Weights of a small GPT-style language model, trained from scratch on English Wikipedia: 6.08M parameters.
Each number is 128 + 24 x the weight over its row's rms, rounded and kept within 0 to 255. Layers, rows and columns count from 0. Numbers have three digits each. The size before them is the row's rms in percent of the matrix's.

# layer 7 attention query, 192x192, rms 0.106, rows 34-60,129-156, columns 0-31
136:136170154128121144139137137133158156147083128153091122123158123097154108124101107105134134123162
106:130091124133106126100122122075120125151121156095143133124135108125107127089139111167135086129094
099:100081137107106175119132106086138147110100146129134133121105129108142197105150123118125163142145
105:159167185146131115154157140099109171123110093091101125139169157100161036152082102080116125097117
097:119125104099141131098095128116092142167097142165151122119127126135108109109135112132119126154149
100:156108101179123136104142126167147109106144087172108124156155140117111157144123174119107102123095
159:087082112105130132119127106128096098109153136093162149126090131138093167112168146172142125134105
104:095152143093143147125125126125114187085109089115094121106130120136121103106074150123122137127124
093:133113135128103118136119135121142162116186135120139146137136152056114105110126101108127093169127
105:103124156152136117119134177150097111141169138107145122138123117126100132150096172149132113130138
140:175155114120149130126157127101105160111147092127105084092163103151154098132117135098138123091100
120:172150139157112130141139155123159165118116126147095114110166112127165082132112112089122105116118
100:123143135149141092117110145204142110127092096105139135146147147159090105142137151131125153127085
106:141142129132102129144136103109110159107128140185120188126145114118127112107135155159148122121133
085:146135089166106135133176135124171104155125122124100132095134186138101114118162130112123096156144
084:175144180102101105119064125119116127105125118130139104158101099139150151136115183136164183102131
088:100091147116175130128099108172135159107093144103168137098134118118136129184116149120097139124144
094:097104126137122112084058141155117123147126144114143138092125114098127107159143152115117122110123
100:100145120128111106156097107164127125117132122102133087107135132123113086163109101150117106138145
091:166129119097121143152134111109129122118120126127102115160107108121120161149136128150156169116118
097:154137142108092153117152124103114138114129092151110127175105056132084119098125120140141125088103
098:108126151134134179160137130123155136168109114100115168147099151099149084106183055080148132129146
089:171145134122110140135094114131108113136176142186126086151121085114089151135095132156134164121151
096:159122140108149134079105094150117091102140127120098151126131122148143144171140119145149158138148
098:143097111107141120117103081190121113100168142118127100115118093118121115183149140142144113144147
091:153132129116093127153096117097146146159115137121120157137146127105141108088096111163159139123111
094:131156183150139131133127136113100166151182101156111136137096107146129124159134134133106160127130
095:137165085107165122139102115142136116137098151137110151144128107122140144169097169118147098111143
106:136142143117149127128126148150110130153098138155119095128149077134152117122090130084144149108126
100:100122100112116157118097067084117148121109165115157125101174142105133082108134135169159167120117
112:108100110115146135141110103095182087135107122109146163118094131109105137118168178149147104113160
094:176138160126172114174099140123114164156134109119117081126144106146149158175093145144166163091059
106:081096108118098144117132111116131088110146162103139139125106142143102116102165147120132130135105
110:119142130152130123101151112114114128141128103144159089124159112130106131135072147134110098126099
143:088109135097144165089118098127122104137104143092170139111088160095105168111148148149153152149129
112:111092151078135156136156121126093111111114095139171132110095143133099145138171119135105177136108
095:121129152140142127140079119122160064127143137149156090099146128114101055149167134141107074173176
104:134117111162156103104129136129123160133139117127146122129129139177137157111136137115126144127141
161:080076125101128138118115118127122101119170154097175139117091139106088166121165134162142127154123
137:166169153152122097150116142133166153139122138167105131151159135107152102133096109115121115105166
100:102132109144127141136082126166094117087128131084126079127131130118131121106145120126121112127153
132:154184124126128113130148138127152146111080124166079137154149143122170092117090125103097156121165
086:115110135116079165152122113124119095122071152121123110163113137138104130123148113095116117129134
090:109154118118141094091166174130139114169152117138114106155117126119123109124113149141130160145099
087:109108116112188142113107095167125128138125173131160199082115122115124135162141095157132128143148
088:105090096117153164112160139142115145128127153157137170084095114125099165138137149158123127112154
092:144121128097145123125155114133132156127092163152109163132138134120090140132119131101141101150122
083:128149145116109094119110138105132131154175134114111084141103131095167140112133167099165138114089
098:136156136143089086123126122105142111118175108122109108171152137165108107099119154146128120152104
094:126105139121092105119110169100105081144095100113119141091130155118134147134134108121091116126125
090:156156171132110105119126114129127138122178100160064101150105127180090119124132173153127130118090
096:131193134148148158135110131122115154110089089149106103161126117126148081160143134125097132104122
095:119128140152128136147109112105157112129134132109112137154128162121120099166127144116174105106130
093:168156137130088103141133130140098112130110150157150120107137102155154136120151196108108134126126
097:148118159113097123127105113129107126127188122155113091129142118129129127113122142153134145119127
# layer 7 attention key, 96x192, rms 0.0952, rows 33-60, columns 0-31
092:109136148159160087089111124108125088086142139136153079149120178124117122124123147112100101133129
091:127145117124144130127143097135115093129142111190110127145143121136099113126102151153126160141165
087:071133134117128147138149153137146171122089152132081105149081155121135077129133124131065114117082
096:125131145119158147070141104166130122093114119107140149102121118134096107157194159133124147132119
092:128146118132113108125115097129121118102138132100167154134110139114151136129146152108137131145155
089:120098150119152169114152135166114123141134146197125129118117095124107102140122128156138095127136
093:145142111115109121148165094074135192161150130102103105101136144124102183151100153154132120138104
083:125124125106149134105117093121157129150145088055162108128117117109117194128129150114123126137135
089:132127164110141186139120124147145104109156140061159155097113135071114145157141129144175108112156
095:090134110128118127115153155105117159134113155138096167097193110121104137149091129105129139121138
094:096130123111134147118152136087167082141109132140102132135144143115150153117089133090147132087089
083:119110166091123136144114129113107106188164136088159139132106094119129109100135123132109105151125
088:141146094132119116127093145139119138120150158176137160132154115126130107111115125138133174107156
097:122132145099131103071144115089091096163118131163153108104133128137123151111106118083179124140143
086:154125111166123112157081162128105134111109147111110102123115116110134126123108147093123114091146
144:118068096124152145154120091118090114118131168092156159090107140166128160134148135140103116097135
103:139191171114123141114125131140164126113128108150117100153145149119084081143121093141154118157158
111:132157155131130117094177124100131094158152114128115106154160109100105146128134117154170160169100
113:141115153088163134114149114096105129126118100168130138146135141127169135130124114135112182134119
108:100125090167153119130142158144135111178123117111123161095165191152186133095140099153120122114131
091:125174153117105139109093149144151155162117112139149108120128126121120118149132134152144105110132
092:158170104119078113128084172119130158123121145170079132149142096126142116137112169121142117090132
108:088117074127119118106086101155120156125102138094142182119130094101139143150117152133132157092145
122:138149136123125090134143147170128101120106085136078114138129153120123095114118081130142108119106
094:088102139117132125123164150126125102117133137162123133130153117133138141132128123042157127149158
099:089139122098128125113146142117137145121119117161116141142152143171143151129102137127156163127101
090:165127107112129143152099144130106139106122182090062111144169175151147111106136124135149105117168
126:132158144109110091119112134152135149144104112129116162165120120107118105138104143145145177122076